config.toml
n_layer = 11
n_kv_head = 2
norm_eps = 1e-06
rope_base = 10000.0
bias = "none"
init = "normal"
lr = 0.00388
lr_mult_up = 1.34
lr_head = 0.0136
warmup_steps = 237
seq_len = 256
Each number is 500 + 50 x the weight over the matrix's rms, rounded and kept within 0 to 999. Layers, rows and columns count from 0. Numbers have three digits each.

# v: layer 2 attention value, 64x64, rms 0.132, rows 36-63, columns 0-63
# o: layer 2 attention output (transposed), 64x64, rms 0.123, rows 36-63, columns 0-63
# gate: layer 2 MLP gate, 192x64, rms 0.154, rows 0-47, columns 0-63
# up: layer 2 MLP up, 192x64, rms 0.143, rows 0-47, columns 0-63
# down: layer 2 MLP down (transposed), 192x64, rms 0.104, rows 0-47, columns 0-63
v36:592498548492483554505547508485522548619555474530522473365533470582404542471539492481500456503495538522507510521554544489531475609466589474603554378543400440419524491515573581517459432510528604
o36:582569538394465542482446580556539461510399524517504451400486407447485480414608462681530500579517418486415651451443519509495472474534396516507487460523541457500398510496456507530529639461454515
v37:671577541446478441537554493561491507611502478451578484536399448473441398495578415525493509508515507487511474336470488475493325596377589585603436423561437508516376460387558509553532558464597460
o37:632597466526522520539512518537526478619380522389515542504563413444474492460601429683379499509547529496456335489468460410597458468581475497594463390589447477583458533424596515543549497514392453
v38:477532537509499535563383488520438478500515447564502545568573544428413520549535514468489565396529512617600511617521511505475414381549587538579596495556465682518513532389517469498387491516659508
o38:552573511391489498534516583459546444586555407496502517435544569554500459540557506247577454451469466473481645562480554581463491541548511496485519523547492471457470577538536408488481582456508505
v39:497560513563419498509472520475483511555493505483469516469528469550490508482561606472537493530493481515487559470526534463585570460511561423530538433505582539564527490430562465554450496490473388
o39:533469585428423567476436484474534542524582533485497499474546487494457435543485488441494495520483512510442567472479442522470465546487540465477503509503531499420444512576481499533507547492451485
v40:452401545581457615502381533547493484532421505489467486436561489444517454461424536479537475506562505442495469536503496480533538577403567483594521442437461507533447525503481538473624484409403550
o40:516499601487444464562597547546547479515459548484389421417490486479492437499578484514485505482527416421512501461497429421583494488465488463462585363452373520528442521445438544545559413519451496
v41:520489527481535490595443505494511581544561404572399490435462538455433480529490579477464488526556550551463496413447420468504616479452416470468524503488593431524487534427519462450554408464472489
o41:586447589517518528543472577487484447488483453465503439482504464552466536489481468596424503610580567446468511552557429513549563537430538418456473526440440442432488393538532601527570440460444461
v42:511547470428596492465593473556459515380472525580377533539606476554469459539510406509555503434507509594470492613494486493472580474563491463472522556601421601505574456440486476489455476477607550
o42:424552501424581496448485490462513539487562440506556473480487563479546542464459526427571529482545481559460670590462587541490533496459509595480496566557500460489564543581540373532508538488558566
v43:508505475545552527475632568468476547546499575547447457449400421530402569435531450548477520513474490414485561446505564520548498534468370444435531451474451448462514495591433473447454482520375577
o43:503546458444554539472452469474452578394399540490527411569437527481448569575487486622572470554486459583491527474519486643406496486462442476460422521464541467518444371471455584557454538563497494
v44:530565418475527547547489577473513489531551460534560465491475616474487501485502416496473524402556447535576496510531482457587417505416547543565568515509457504569550529589532517411436525457532593
o44:565597547516511444537470578544524484581530403513511534458421490542461482457541573657568535534512460451448434450536534497509542602534456511457483490534493476490433515441458492583534535500511490
v45:449505573455440496493565528475543519516524492552396471580506413545489523518548567480487459493527496532492464475451474506492622520600506486455537481490557422434501490544512446437545501546509430
o45:503477545538531580473468439537541557466445458533513489585502500456468546523485445434477520496557461483383581572511476569489573475504558496511537510417514537528577481549547567465516488446534527
v46:462579456407458415456501489517488456537561446478512499638504411447568472522444522554455424487475404391433549480479627498551538518546523511490515437527530461432519476519420427512506550566489343
o46:486498549605512535451473367524508555490459508431594581628508485581540523684443489500452457432467523549469333509473530496375455441527524561582582485531504510568582493537499500441545457519494451
v47:479494500463552476471452542475617399466471508434463471561525406469543468502504517507501500467489524490420515554490570478524554516575467546509484504410492524526456501513472578475536486491524456
o47:445485525518482478476495470534573519491491510463538475538531560516499497537470503473540495457536487481490396526440443467535520483505533428530573481461450445581554576529459479412515435523517483
v48:536648500464426396566457504542568483524493435476488514585480537475431487531486602444468506433548580637491448502491506489501535511523557611536537490680498474531419446465545508448486482442586431
o48:630498539503474553463514547464545447634508445449567507388509510474447506427528521553460511522556535423450506514526414471539547556571530512559569516550429507483552579541602527505531580419526435
v49:400359476545518611467462472428397529499485469509507501446524594629575534526519381456569546588530571536552475545533510471421494494492537447527517532384469502466485509516517562564424465495494587
o49:476502492417477420511576550580498430444515583578458514427473510468538422389521542429564470479473454478516708459535495492532476452527422451463457549434534527415494525475399350517462558504496578
v50:504503513455588412516501491456535478491539409534479454478456509448447504497519439520488452442417514500539532470473439497547475566424515504507519509556414523463533574512475434529459452515454514
o50:566514545517560471532456526470488528464443429478523429523506435601498523499490447569544535596463513543488402485505568508412504471515468514518461485510554446506527454509454559492538462549472453
v51:377431569444531571396471437440427490545469571415568474508518489676588509491507403500494476536444557386536473516455529512389421475487480527562544419467512533493547559513543542580466533558572528
o51:461571527559520476584500480536434540494530581523546603605563518455575507475559490398551458439444412477538615402473502438531471423561458490545488497457574593505496564438403390471564553518463607
v52:520554501477505465540427470568546562484531411480463491559496513479558453569505589490506476499554456622438543583551471486551620500524512457523514487478614554614521509411497516469536595530507499
o52:447503612479473518488494477511543512563577443528481493537526551577504462542511488465470544473558554416505450544443494458436504556442582422491513526516487558547532526559573452507522393525480541
v53:484436514435431470561462478508524545519463397632550500519518546593464442559483539493478472461455522543466520589549433525501609426535585552498550542594495595518440410454520443562435550503500450
o53:427479577442466482436541510396513480497507409480518558464551491490514487511468466419468478411460519491479525551454529437420561484588541534514458568531609578474511547514520469539551467509542476
v54:483461505500534514479532525429479405513538453469558487504438486529542486507551426494509491529478513592481521507549527520487540524482476454483487511502529483533521481448528545529515424561557476
o54:482489470447478521458438516536506483513456547477540483576510477564489465460506551507534520536442523538509563485472517524486482514508517492497451550477523464490555520497495452441484479465477512
v55:514443470479504502498501527477572453492460598476557456503490518539450479411452485520502526510506516403512497551525557515517462532482463490470501544622458529409517440560523490610427423520472556
o55:454459423429524492433493458493493468464451530469549479396528496475506484475422543517581385535416464588515581468526529507457471509532465569515486503546538502474449490471434514484468615490531483
v56:404506571383483424410420483416488508417538527458514496578424508589634450534493456511475387441461366506409548555518432520460535491578542559449454489495519515546495539522526480500607592569556461
o56:383507541579528481493501401530456601527616415535499560671544545550564490557512454451483501411469497437549428553415553444405496471525524537564503545477630569601597534471517435375555347550515501
v57:433543502512404514424458419583367445541405476530480454561500552479494453501498423472580558434448585457577579510431446551475483350562516468599602428505416547542376523422576535379525541537531524
o57:527540519481479552488535461493478448508503498515505431494519581475522477542528472161581514426485488436543674549448499612513507485574548418483486483483495552502468626450584546497526522608485444
v58:495562479441521437535386551548457533633442485562459490543442509554570454522496562488468540403519467490483496573487492475496573425495440571485579497476464578500435586432600432474533485469571476
o58:531569591523534486510460500425469507593492462442514560518519571486491454592504457432499410459532529414517454563477439464502595539485580441423446500455479479525498540490543527481661504567499460
v59:529523514495418488498496529498502488524448578484539424523413457481468514486564470523538495483534459427459518434448489424608451521454530515538485400471447479560489476592531556414558496444449501
o59:556561580543481542531515503546554520517424517461483430540496500406444493489555466527544502500539429443485474469436473545557435513530492451542484384521483493500445510378508653506523513607481457
v60:570580423497451486607510511582504477514458458544449569587493416400510472477558526505504596421557476538494574498434547455482493495481525561483535479485473601438565470374481504450548475413639363
o60:565536476459470548485501523479576488573484491378538526465452513497464538539455512399539508499552613525472517602478518572564446511451560533469502403558413358469501484537568526522562529526491450
v61:479620543506551457479532388515464453451429530487448497449478423394521521488443563472489514536521574467405462386415515491469552508433359440437457498507518462314466540507422459520534485408359505
o61:598392455642622522548484471467432519416447579479534439485514441492488566474449520375392501590571562508571477500540456445550467451391494485442566495465390493500553402542538569535509503546561520
v62:574444493563552547626468523554617500410530521451410522493467609461445516425532533515477511482581527505527557616538567536557589573417535419512466529538590471443569541470465548588450415470505512
o62:475421449366463502420474530514526414484571463488526427343520559546457428440445557654597461626467554584461524505551498523442448548422448527449505473512474423426469422563471501502476523442500560
v63:522539526602503595596523455531497568438544482489514497467501489497465514487493523478494480560508473502484473538482465504483501443483480473499501506463613495502468487508453519547502571520471530
o63:440445513515498515508495546548467483454473468568478530444508551497499516492505470452448500473518533472506528440510484488546477536463457497514495512485482563520438456511576511552433494488547549
gate0:495501520516492496500512500502501511503491500490504501499497558497503500506526499498496500492496494503504499494508503498501506485506493508499500508507492505502510502491504506507500494502496542
up0:498505474505503509507482504495493504500491501501498502505497516511502504500500502497494500527506506509497506497496486500502499476496494501506498493505491515499495504491500503505501500498513541
down0:504497502505491503492496493502497490500501491498494503500503502493489507510508494495508489490508501497497496501504497507501510499495500492501505503501499494496493498496492492504501495496496499
gate1:496499496498506516502507494491505507489492501513506495507502484485493501499517502498492499516498503503500497497497489495498501529494506500506499493494498487500504490495505505507504503504512530
up1:494484508487500499501531504506488491504506497511499498505505461489500502499487510499484505477502480495485500496491507496504506473495504497504507490502511498504503496491498501505484484498510514
down1:502495500498502499501503510504494493496488501501498503500505509492516493490508488499494499498499490500501495494498501493499500500494483493495500509499496503514509517494501479490498514498498502
gate2:494528497374523370452462570671562361641371577556611484483540467407489548462776333524366372612444416523420439349485385552550657484395488455412578435418658457463533584662592568596473520467495414
up2:595541645558492544606466503483529693417604534302332630544557469496387439515418601490476780472591440450658568487455542453468382476561588507518508329543445421502503373471457494453491437449563613
down2:545511523637417546520495397270451578415623398301397474464535324545410452406402566683457529562484587616599675542427417389451453425526469463632492558452396464594599403516390357475441478462540442
gate3:497516514500511494495539503497502499490496495493506500496495523523498502498505515492501492478500501497510506497510479489505509514498488500498509481503499495497496498501492497508508496502497503
up3:501505503497494499498501493495502504469501506493494505496503521515506502494479502503511496516506506496494496500503489507494488552499505492493501499500502485492502509494496499507497510496496466
down3:501499503497509499495501502493505494496489507501508500497495510496500508507501504499504497497501494501488504496503506484507502497511500488512503505500507507498505500502495498500510502503493504
gate4:502511583488509523409499460458437409498576506549455528398505476587498484449589373524583425493557385522496491581551635491533492431491517473456508549483580551533483536457547584458543586505618485
up4:411561616525489471464498447471461460472568541514454578389547477572551496464605463517562472490572422487497481502575668434566519488492504523450472584463549539524430571496519599440497556472565495
down4:521493457474519471459524471454505422529497450444449481506510441485521483490528516115552548480472457516525604563420471588483493533446433561474537457520495456435470506468517594434499560576535546
gate5:518481514527480491508494493477473524487497502447492487493484611489509489490509500483446522497510470550526504493507467493524503511512501501484500511487528500508514453516504512492521500505505539
up5:486454515523482496508524473509507533420505481516464507493507470506501476519527520507486526397494515528512486533494469518496484486506549516514488543510508540532526495448488487474480471478556551
down5:501518485500496487483500545520518484476451491514504495514508505462487488535510508519492511518512546481479467515500532518505463503474518501519522480496469515484511468503500514480534486508494468
gate6:495504489506502495503485500502495507502494498497500499503504517493500504506488506498502493523498499508503500508504498497505509515494506497500495506503500504518501502504499498499497489507506504
up6:501503508489494502509529507491495494502495498493502502495501459503499501494503514502502506504505493502507500505499490500505496454504513504504498506493498498506488501505504499510502503494501504
down6:494497499497509500497496509502496491502503495501497501505493497494503498500496501498500504506495499497505488502501506487506495504496497508510500501499491494503497495505498502502496512507494504
gate7:483480505513478547497419495506505511525446513552521497525491494501502504511478427502459509566498548526477493493477477507492474517504521500517516482500508495562502474526509508490456508508463519
up7:477500494497497517501475509496528480521492463498501501457492595533493483544494550483501454540494530489507482454495505497458497577502535522494504477517489514493497512516484508508534436499505423
down7:493502500495505509488482474525487505501483478494538499495478485527483508527490489409485464499505480473493543496520487551491492476470498504510513482493484456496509527522499476468507514481519487
gate8:478593343572533489478583478434549469390467529376438504519494522523540531557482609527577485529522477465509474444455472493589504466527542598498462389507508511479573491495473527503501532459476474
up8:458476499527500502551541480513491573487488541521429529610537429471515589455571405478369527472509481414521497510558347523548560605527542499542500467483447532569476460402496528535507504504522542
down8:476430587402452475485502582555454556611492551516564534465502507505438514430517523391488520591518514540503453501581478490400508524526509488521603559514523479482406475484507454501541446580541413
gate9:490540475598477475500577460491532619467482458559529497569460474560489510482467549502525509525512446515503507504495554467419438541541465554540476392539544565581474441506436487514455491535466608
up9:552476452546446516547585485545486458395523535584452539517546465447474503507642426508488511567504484450460513532563578494591468500496443473497519447500445528410556446445478519487482512492530416
down9:523488496509538527480538505556506498472454554466530555503466564485495451572529542644518539497504456533490447467484512521495485521521527451539512536491527546537494496450484539553458529517486586
gate10:508509501497496498509487497500499498504501510489497500501498494508503497496487492499497496496501504497499504500505497504507495572503499503501499504499506498504506501488497499493505508498503514
up10:491503518495494503501516501493507510498504494490503501506502462496500499502519501497501501497498495498499502505497494497503498474500499500498493492498503506492502495498506499505498494500495500
down10:494505500497498499506503500502504504488496500496499494508499499499501496501489501506507502498491499497503493506503500492505498498508502499504497497499491509490491494499504511508496497487491500
gate11:503508493495495505496520499506505502514494507507498503502498461500495504492517521500503504494499484489497504498494498495500495556500500506501505495496502501505501494501497496503500509498497521
up11:505497512500497501505514498500499508510503504495498502497500479492501494489511490502500503491499505506514498500504483503499494488501503490498507518496490503512505496496497497494498497499517522
down11:503501508499507509497489502493496504494488502496496497496496506506498510510499490499504511503500498512500493509498497507498500499507498505503503499499498512504503498497498505503499506498500510
gate12:501508500512497483504498500493501512464484506505498498501503539511501506508506534503506492503508498505507496496504517506485496519501501507507497495501500514503502504503494502502514493503497498
up12:502501504480497497496550497491511504493506500526492493503498435512495489495520512496501502511503494508509493506509494498501496450501520499499495487494493506510511496501494491499482488502521473
down12:494494498493502497508503510493503501496509492504496508504491490506482500496495516493500505505499502497504503505492513487493508505482509499494501509495502510502493477499509495507515504488507501
gate13:470507448498459482487564481473510553498512518391508497483495465569513498497498569503518544512514502517498497520520577503508500528501493505513502475510521515477529517409466531539523493483538468
up13:477454588483453539494589472477519537575507516498510520495500450523532521538504564509478538492487409508508510504461572517533479524498538503534481496454529529490487528478517511505505522462531457
down13:443479502480516516515490470482477516472516503475485499517562478501498481506489537371490495465507540496484556465490506523454489444516539500456545510512514521487515519497523519468480463504508505
gate14:592468543536456538511400461495542361423519524574502554550542416574456473501529480556409450525462550391516428517487302529509528518505583387472447532479465434460524395417544569408548577431515579
up14:584457505438487558497420506545492402441514532563473516481552426591416488498526462554480476543473566335564454503469350605530515548516619438527490491520451382445513445418547605371517598470418641
down14:459528479500523491525562459442412518497486487519446459406548509518399489480455419267600547422552477537521617568438499530449424536561493633564486416552465554436505564565555534477526598606531495
gate15:498494481497503500499488501503507503503498499497499498503499496487498492494501495500496507498496494502503495502500503504496498564500496502501496510501506494509510499497504495505500501502491575
up15:501508504489502503498476501498504497510492499494501502499503512502502504497470496501496497501503498507501499495502498501500500460492500491494500510498504501494508492503502508493492496503503471
down15:506509508504505501501506502489508495498499502510499498501500502498498507492494491500490500499498501498497494493499505505502492499494505506496493500501505498496501506495497507502501501502502490
gate16:465507592640541603561501569590409473423654543461493569486498486561528463362483472571516455543341569689299470335552718393508372491390604524473591396624420489500439391669336317498571375391428463
up16:436482477494463713552504507624283418381594625558477496514538505488476480433414424480656493482280533607381502385415638502551242550421692512513640316558441497533364481654348383440555537479411432
down16:463587432432505640600481498684354338457663573544514423484504523517465578510441434388608493521330546659454774467423578573590325443546609375466595319579569548551446452534417542362483523550489533
gate17:497490485499498504495513496507498513511493497499503502495503525489500505495510507497502498495497495487504502490499483498512507469503496496501505500503496504499494507507503502493507502500498516
up17:508506470504501495494525499502496499487485501490496501501502500499498501497524512499494501478502505508504500505500512497499495430493494507489494490494503505484498489505497499487503502499492467
down17:496505508488494490507485496495491502503504496508496499493502494502507495499498494491514493501498499504498508495505503503493497494500494498506501501494489500503498507501501493502493489498499507
gate18:496497538505502498508522502507502498489509499491493498508505495491493494505507510495494501496498502504502504497498500495501503515497499495499499504497486499487500507501498505505496497496494548
up18:494493490498506505496503499501497500502504492500498503504494520514502491500502520498497505460491482508503496489491516496501502577502503505502504520504498494491495493496506505500498488495497428
down18:501498494494502493500504500495498488503512506501503502501508498491513505497505504494502498505503496496509496493495501511496479497496504499506502494505494489496500500493501499504492509499498505
gate19:499516507487496487502497506497498497509506500493510502494504578517499495492497510502505499484496498504507503508502497502498497558506499501496501495498505501515505504502500495496501500504499547
up19:499507508506509504509507499501499496496504507496504497504504491482504502501500506504497497508501497506503498507504499503505488427502488509504496502492500493508507507495504500491510512505495524
down19:493495504486498508499497497503499502501501498500507499505504499504502497500491497498503495495500492500504496499496509501503491489498493496510501504502508501496508505503500496495505508509510499
gate20:412422505396412476576550471475457473439571456571489499438455496420559493505479532503494495514467422542479540533561527508516509478451460533574560612469494505537427496472424517487530525455591478
up20:514581558588585486452474528522529519587392447371570512413480478545452425468516562475530403514463592473557514460538457490494511560489561511393507458553544468414536508488507457499478498510424503
down20:548531528463475475525575443481541457537422506549557528486501505528469508523536535810468500539485525489525405465520490431421504595546493464442521486492566566537517529501473521476548463467517498
gate21:509491494488508494498505496497492500506504506530494500491498503502498505495495497502492514509501496517502500508497492499501494437503501497502501495503500493503490491493490504499503496493504489
up21:498527514517506502494511503489508503510496500498497498498498434493498497506510501497503497480490505501506498500503521498486506474502510509486501514490506502506500503514505488505499487495496467
down21:506495505491502493503490491495509504496501504501487500504503498492493510507502494497509518500508497493511489500496501481504498493508501495507511491506503501505502487499501495495492501503497496
gate22:495490496493498488494513495506503506517503498492492501494497509498500507505501494501501491473506506494506502498505509499502505581500491497505498486500510504498495508484499494498495494500507491
up22:500516506504498509497489497498507498507495501525503499497513470503499500503494522504503488536493505496494501496507506504498497541500494501507501502499503493499495501499500494494496500503492483
down22:499504505498490503497514492511514504498498501500500496493508492505499506508494497508503486492495494499496489492505495503504508490504504500508495503509503491495500504496506505496501503510505496
gate23:442546619522577526577495506448529524441441403460515507439472518490525489577432503471534399501517538468471500437481438447471592456479444561489520496536484484607454474597464504522598397495481384
up23:441437492538559544533494504487510526392470442545498442477422566475470528554481412487528416534522456513464527555451544480477522420508585545509549468537512507513469407586437526483609394522481454
down23:493523503544463488503555376524521503491483476493520433552567480573509532471442507327500459476543552500491587494501513468474467491566501545433545522510517507509642536517520565434491559502522539
gate24:497509520495505498488490495497513493501508496502498499497506466472504496519476529500500497496501494495504501496494524506498517497505500496496496516504496497501497499513498496496504492494510497
up24:504504455498503494497516501504487498501502488500500500508498468495504507488491509495492507516495483510496507493507491496516514542498497501497497496498491493495501484499499499497502496503508513
down24:502504498498494491495504489486506497493507496511506501489489499506494495493505497515500498497496503498498492493496495502497507494499501501497505503494508505498501509507501504500504501494489490
gate25:501479502495503486496499498501496492499504497501498507490498539526503503499497499500498497495501507497505497499499506502494499411502492506502503485505506504516488510492494503498507490499498477
up25:505501508501513506496468499497500505506496504493504501501499480492500499496491491502504503510503513489502501499505509500501492522494501488505504505494508492505497498503512499499494507498489486
down25:500503492503486502497498506503497490503497491494490500503493500501495494500496506490498500499497490492504503501504505495511496501511500501494492492501504508500498510504502515493495508500497500
gate26:460476531622514417775499425523451471486490548566435436483455393579654433581471606502496494451455487564482466379632503278516518568614482472474459538602603458580459512402399406463476474387655421
up26:481550469366478527274472568434540610555485476435558653513532537426419571353530419533468501572561569516505465590406511602549546474343460551550455498335430570490598455641556539581535498517358591
down26:576504552469594521487523575484558526622524509370499640496527507553563588542446462832306485632628507603414416607515504445503550534377460460540544433451505513404495444627554537657474521379423493
gate27:493510512491498507501458500493504504505497498493505501504494399523503485496464514497500505518501497499509504492496506500500505522500502507502509503491513495502498494484500498502514516497506487
up27:497495505515504499498512498504504517501497515505506498505501573462504498493504505502500501509500497493504497499502520509505500533501504500497501499492496511491498500496495504499509488498507498
down27:508495492507502498498508506502496493499485507490511497493503506493491495494497496485479491510495512497501490497498497503499492495502492508510493503497498484506499501499490500490497495510509492
gate28:515451401550442432370447440573511555358504602484487518634577513491489499504477418494491579446469591543559480408492513495456442468467454522465483376387574459466519502478503514472521575476570489
up28:521482482372393491377571478452455486529518523445490503634532636597514565526495319488432496456455499458492449480539334516509538504463474418514461553406483552560550560594597511489449663522581548
down28:499444482552401430501370391450475520514439527488587562430506629485557558368515568352528541428468507410535594449538522443425485532472403592428454488464503529547622525545544449375518571411497573
gate29:493502477498498518500532494507512506515490506505498506512498508490488508499515484499495513523502494502507498489488502501500498436495507503500501494508494499497505491513511501497500508498502524
up29:504510508500508498511446504499494498484511502516502502502497500506496494499508513499501508499501495511501499493503522502505501638495511494503506509506512508512494510509498496491485502499498490
down29:504505502506506508499501497498490495499490503485509508514498507499501502505490496515510497497490482503498513503496488500513502486502497497504503509502498510518508506496492503504503509497512495
gate30:490484493496503500501527495490504491497495495499497498512498548505505506493499489501488488500498503498495498502498497496505501555495498509513503500509506497502495505495495501504498492489509504
up30:508507523482499500495523501504506505498497495499500500502508532497497499491484500498505501508498502498509492501501491502493510487487496503499504497496508510492502502513503493494489502496499554
down30:512508498500503507503509505494501512504505492509504500500503512502500501491502502503502505488499500488494492502499491515509505499502503500497504506503512512495500495498511496500484491500504498
gate31:463516457563496496550516500480487513429515450476517547606470510497518540540385542467514446582508433474565441407598536403535534477444513571475509427557456457450422489488486522565500524433579524
up31:477560546490470488482467450564578514549472562553524480502523508455537447458513383539499554566484525464359506496417464562512436547530455476580430581454434559499510483479472466540533583544452428
down31:561518512577502464522424496471591453577496497485558498486467422487499586425599503764443474543454503531548647413569509478494464520462481495444457510503514481532464434482487493596479476478479444
gate32:488497500502497501505516503498500508494495500521501503489497545498504512508534512499503497489493479503504504489508484493502494405505495501503503496492512497497482499514499497501492499503496484
up32:502507515499503498513483505494499496511500495507503499499500493520497501488486490497508489493504504502505501501498511500490508535498499509495498506508495514500490509505502496501504491496503522
down32:497501487502496500501499504498510496495504497499501502501501502497495501501499489512500483491503500490507507504503494497497498508500495506494500497501504503493492500490497507498512503500505485
gate33:499498497501497498499506507502501498492483507494498503496496532498510491503487495501503500513504495498505501503505496495508493598504495499493503511497512500502484498517506504497493488502491457
up33:493497493507496499505542507504501498517503496484501498504499548484499506512527492498498489478500498503500498505498497494498501496497491494498495501501494507508512502492501505494484475509504546
down33:502498497501494501500519492492504496513514506504500502505503492508499499505502496495504505494505499497500505499497499486499500496515510500505498497494497491496485503490504516491507499512483505
gate34:493492515515499497498516494497503501479499495499501500505503517492499502502486523501497496493502510497497497504494496502501502469502498506503502502506496497507500499504497500499501493491500464
up34:494498498494496497499522503505507497499495497505494501496499558496501498499482482495499494509501503504501498485498492501496499552497502502494505501507491503508497499510504493498494500504493440
down34:503495498508503499500498490500495496503510494511496507491502498500500492504496498496488502493496502493499502503495505504499504498509501502491505498492495496504505502509507499501499501493503505
gate35:503518483500505501511502505498490494501501511507508500499502430519497501500500502501499500479502504503507502501500493491487496436506491492501498493494510491502493492498504497497494506507492438
up35:500498495511510496497525498502503494526501483508505500503502572480503491498525492500495506481507503518494501494506483507511499474500506505504492513501495489500496501488499499499504515508486500
down35:506494506503502505502499496510501510509488493504493501502505498504500493499498496499505509491505493505495494504498497513503505511477512496489506503505498511490502502511505498499498495505498487
gate36:502489519509508513503491495494504512493507497523497501507505429500499497506510491503498494513494502499502503507502506512505495604497514493504497505496497494493502497494499506503500506500503513
up36:489495486504501500493527499505506501514498494486500501500498510508496499512508516496500497482497491507505502498502515497497517451509495504500504491502504513508506494484492495497496481501511505
down36:498506484489494502506505505504508495492485504496496502498509515507499508512496503506504495501499496498501500481504498507512497499498507494499503500508504500497504499504505492501497513490505494
gate37:462413614578515412364465443435460425608511445371467667456473533577475467405457506407516484433698406590413427561504558366505543504562627730622523449618581316466528558644531500487439564463532404
up37:401572455457463619667523547648494607482440439665578396488558440396560508542552473614471481475284537438546557431556296605505516549428393324490470592386405650475455484413415507537535471580463556
down37:489599437487475557594424508498515502465497504571554627383558346402415529392636549688402430587409724538327403522614503325397435593452589559561485633501521576516643469480469431617472433426532487
gate38:482502436517404480485465542586395719463510505548390790609425474387574466548700448370468523611522617468396319307358432467649552513336524454685463516406312596515570313481468520655609467508524430
up38:592554376390343648491474417596349572637500448613453647613420454438601456583599489342594609451503620469391274406212343570707487540320720493650531480352445603552548379587459582618550585621500466
down38:581500518535476544481538520487491491416436494493512311497477644544398525427478525517439505534401384406483999575524478635480451470655435483439483484509461428501425567493540546370447564527480470
gate39:696606592500548551524401675622489496574529556428571533396359533542629545554636527481333494488388598534453529429526465414521584547602496423523318531481640371428537501622407511479376375485625485
up39:666568546474543603534396658715463438554521636421625436384364592530561560588554520441486536501359582533459535479398478496544572555647592449612330469518582396412516549604400588427427454516574474
down39:576473384483469530489531477526440507456525545589415566566439545402481573564556516054500613371409518473530665496326406624554402364597529476479462500452537361387404494510482555478482512679568450
gate40:501504501497500500491467501491500505492501511472498503506501483505499495493501521503507507499510509498487507505494486504490500470503498503498487502509503503492489493503511501495492502493492539
up40:494492477503491505498487504501503498486497499499495506497501500484508512495504522496486499506493508493505506486501486499518503517504492495499502492511505500504508494506502506503503504498497481
down40:495503502498486500505498510499506495493505495504495500499502501504502492490485496492497493509486495495513498503495509506500508506499493490514503496499510513501504509497488491514504503487506496
gate41:318616502475500502388535373351536585579599462527725632575570509716530640334566436481537374551344564664308277570690458321450414470428556703453408603366630331363362532644508238550506498397498492
up41:621479580497493465585389675544565526507451529413337504412326443411494332682548507599240607487760455438695596494496534499633616536424350361489621444672340655657624444402478570518485393513490531
down41:507495570497538440638508691452559553590444563398297508427409425444520489722285484576337506432688401521567416367445534490618562522601518413457386495622392527471693323557415525584436509501542651
gate42:493493502514498516503467504506507505502507498508502500508497522496505501504489490501504500508494504498500502500501510497495493525492503493498496482496502515480493501495502507498494506501505501
up42:506514494480497499507514497502508493497499501502505502513497495490499500484509478497499507508495502494506501504506500495509504507506488492499502500490507501494506495501502499506506521500505519
down42:503498506496503494506492490500496504509496502504502494501500501500495501503507508505514499508501503496493503496492495506502513508485501496496497490497487495505494489493494494510508504488495502
gate43:454381538683443479554411541518568484572400484512637451520562483456489593468437433554462512578463508454420526505398565509482466489432440438476467638495640534502547563577550507471389713463464480
up43:465379541602525497384474587435523573508389470575530451470582508454474488554482509496584533521464468629386546509596479558540407491502536427481423512563592366606484444644477495471398572509459578
down43:407432514584483455461491574441439593348427478548497512535585507473574432406514451328558561583484606419650678534567547678595447440469559450469466468536473428538461497521492545465476424627521493
gate44:515497504505494490494505500499490504512509508495496503498509452521504489499525503499502501457499501495494505516502487500503500522496501505504499509510485502496499501502503496496499506493496437
up44:496515508503499490491466502493496501502487496463501499492501560513497502509476486498505496492490492496499498491494493498489501549495493495505505500501497497511509508506515502506494480510496475
down44:503507498501495503506504503505488502504500489508496496496507501496506493502494508512505504511493499506498491492489492497497516488503496501506505500497489509499487495502497494503496500504495491
gate45:510495500498507494504503510497496496495500497495503501501503499496502496496487497500502497500505497514510503501497493494500499606499490505493512506506501498507498503499496503498498497501497454
up45:495518524486500486497505503498499508501499497471497502499493494484507498498486497500509492525506505494504502507501503502505507440505496495506498508509502495515487502499503489500506485497504415
down45:506496495508500502504493492492496493502506498505503513503497493504505505502516501500498504510507500504491497491504490494500494503505490491494507498490497501497510507505492493503499503507502502
gate46:508494501500502503494475500504495498503515504514509502500500481479502491492513519501501510476491502494493494498495471502497498500497508493515487513506499507493498506497507491501499499498511466
up46:496515524497498494500533505506484492497508501499504506489507469522504496505500502505502494453497516489505489513498501508478493570505511498511504496496508503497499514493497497488510499490495496
down46:510502495497505502500495509518498497483507490486507497514496494504490487502492519481508500498492492496515498498482506481492498503501500500504493502501510495505491496498502509508490498502499509
gate47:537498476718393485468470462550462655589646519448342469474563461459592417489509536666423574425436630510471297430598500323463508483272626479656645476559404496623440323438538442463548436401602478
up47:406548565370674496583511547331669524509484374525507572543464555466462549538629580511321279535529411697572615463547494427502680508557341507395345618532414453625599646729390520603494634499500465
down47:452607554447631458619465492430551475521518492439592802517555469526501688506574553199459438455592464489395486572562540445527548536546497443501497605639538551511662517548401400601414434449469557